Each number is 500 + 50 x the weight over its row's rms, rounded and kept within 0 to 999. Layers, rows and columns count from 0. Numbers have three digits each. The size before them is the row's rms in percent of the matrix's.

# layer 8 attention output (transposed), 256x384, rms 0.0607, rows 31-41, columns 128-255
095:499504508487535570575492542511495495565486530426482492454466526456458535382523492559571551515482537559489505433584487440494573549631515431554506458535442521457512497476528489510530473440444425518555491472514532559459432459465520574515481399552511476493528471461456477549509493508536536426443480419432485467531512544571576534482479574528548508538479422406469438420531442457496507486575
097:432550427427515549479430500492422493469531516624657595540548540506497618459577467493472431502465389512587416542471601507489531588518574467505553499430491483469505512493511524531530452480489434458541483531497494476445496450532523470479461496512573362514545552465395437502502543551486440445428543477458500467505436472447502431494494527566551467479430590537507529489458501555514482552578
101:510538468482538457537505524547482493474498444523386504477544449449487601526518562482432488533473483508595576554464562577511527429503569528531496471617524516563562573450547572503458464447528498494513556482410631496458424548499548508501596515422525601416526427656488470412519424510471461414499498466481511535480430594459537533489553465489478465474515544476497559461548421436559555500497
093:550537508469505462461513448409495427563547514532528526455556534516526512500464585594447573418473516463481440540452515509472465552457546449619452463485465551496501581478470486546512448527548541405546546428432482542502552535449411474485525415453479541501397467482451458501460435501470510642383382467476553416501506499582537477642480453420491448560497500511459485478470498533527495556465
091:506491514518434470414524534562527553541465511484471444545416457569578554411540622467560495574469516508434448539440590497531517324493546463495519523539486458522577471492536448481544548477537538495492489520478448482574494518512444491439518452494447423504478515448480489481470534497595515570420419582481415556586534429469510464462454490485574445507438493520431471539554495592528526461458
093:489512488600361505589547512492480466407473531501497484501450603520417542476512496422433484415502451483403465408613477493417455491522414476455507530564408510552425520455447487460508602521593424550497468436542494457531525491523516547509498434531421297530584453484542515454455492465479487438483543420390503537461438446567504495495458389461562526424499478419538518435511434502482505517526
095:473384490462574505509528501531603494504481507484545583493502591520517483534424580462479482516507570475579549437536406651503516476381535500548526527461477492581515540518503461527476507558513507543526497539480466455490556559499439447438472613509461486533499456460463448503454629452467572547605478508486410484600545466592519574660505556474609510491507441546443548522574598491541555503500
094:634565568479449520538613459525492506389530541464433517507503491489441413523458442581547498432487475425435426512449495482510599567548462441565469526523464481549562521448471541477506503552433496456493444448487515500485540416487543521464437590540564504563418415557524557556525529481499474436512462502521476530386495522514536548526445539465429512559468507581464535484393630552583553538484
105:462453459573447544448565496555650523512451410444423480588512449442485503499516531535541488437406437549541438521521589432467504500428443473507508468557599554477479506598602459527508490471452519499424456498446582468534357518509494478483541459487595445537461513535485538487496486571465581456480449528541509476538480524521518524466539388460546457532534445453425441475483575407519550487505
094:519468534513421450444560567571581419538527431444535483478529608475510563450476556482495569519470523487475488433468452371487470524549525536459510557405526570480522517535417404515528488503435436557577456636411528525461548392556485583543471523631432610641433502535503596490529435477490554542519532510608546522532522446469488506490471456554547547460507547515530530411481555478523519524523
094:517565487517478552454514514446476491463542493482498551542488508484416505498466469411488540509474568586556531471496503464483503491423506507468407543413549498449483419603439464507453497445551473598482597474488534498533464488506494406513566505517504622507495441532420536471370552484546467508494559381494469534538580502467492489481448477498484522476512464406472435544502489531443601490523
# layer 8 attention value, 256x384, rms 0.0529, rows 32-42, columns 128-255
101:455572509525546481426521601568436519453487580519601546549519540552543561454523489568514390541478394529467388492515533521570536507535496494550454487567503459458600462464511468520609577497449472450537440602515585529433506492444530506460400489483472507527471454488526371496550437511585519513498529494464536451499467463418515478440495540468471556493463517471536602446576593496566462559423
106:512582508466510494498554498556559427509497453471440559445456504467420411519451535438502396577526611402535512435371510398503515504504476509472444545534509539500492490453451441548453471541512558474505617494497522471440475515496508562491586576570446533465501422548475538532477442589463501473536523491502597519487512476542560453472527514585559346514519475487572597458503470506542501504507
105:424541503400484482539527404452517501483535515432562567457487473486483417501496529528553555470487518469560583530501454602483480492595637505615502464466504605510492515573530538460532449436458470382445536525489406528543547551429481500466471571434412507509499446510506538548555433484550589613460492534502502486486465453532514475538457403514496497513451552502502460599456580507542488528450
106:452543562602546527515534526515492481461445514519408485535466429476522542583523583600470465537501487424432360504514570498525512406437431483528535489404578490505530574410580554491459500405556553549498492442514496529501518448473448589377504473497462473552509472445526519532590512496512513526433411569471403524537581535555500420539481480492463445579454562458446546457513544529492395508475
112:529518494463482501459526534462446490423460522470497470541541489471495592515536440481512403521476441531505514508543490529621458525412521477485462464477464517535416575449583495483580514510491387468441573456531489573539477545505527523495457538552578503516467548503519466525514432452609516512520554375506482485416418444544529540579467421445594566425441436440409483487501428489505501550466
100:422489492487475543510408508514497455515508531454575442461468583413433509529512576448409561460546462441526540581473494529478508413561500457550512479310530493471539479546545463526475486487502484524371525501495475592487484534449538544486555522516509493538437454400536581541436471563461513508548446545482609556566530486496550550458493584509548423504456442587431536473391459453480560484434
100:461493432535460503470474510477495459471560535468464449527514485455439403572386489432452570532559508385532625583589441432455485444545516504509475478422418545477504431489453565495518510484504376444492431465557505451577519481512483495488534414517427499501549475581475458422465516490533556490494509541511513427462526488430486530518354458415536544498509445575556593502510468572459456520571
108:509485533504504527433529636481524470476534456322494575480499530535471434544490459466515415523404442533470424505464572473495464571400493450393604514545488519428468501422533473542547388542489474452556471445494531511469504412483488606459387527518547502473527552404587552533452482497524543479470478562505510504499560523486426604568537517405534416535508463490515467502431548589515581432629
101:499452544470400452528567549597584474523523538565459486571508531555539523560564609531530493567492538562501515451454576473518491485524486500496464426457434529486493486478561469527539547449523503519432457529451526449490426457517507478428546490549676470467539469516416530457425587558572569520504451567506615604536514516557494499404555497537530509507452506527552559448553579411460580530527
101:441577479473497441526524501509454548540501482480575596542518426514537506368420533559469557525405599474656626401563459519563455525488498496407469524545519419555603497633500484552530440559529406487445444598450462538559503542474438510496637437526418504511506515491521423481481493541479437586563507471409592540566516486519604515504420580505482551474509497519446528539525495419464563420505
105:573485401485598436551483455565584519553506525534464439420478484445493544539483445576440512563510486449524559441560552455596513532497488519436421459593557412493518479583521434488428494511509507539501488532443522427469443523418527599556532467481499489571500433497489492480511561485444489519491432458513450530459473514466469494396498471482479496551510407499491485417502405501482459608462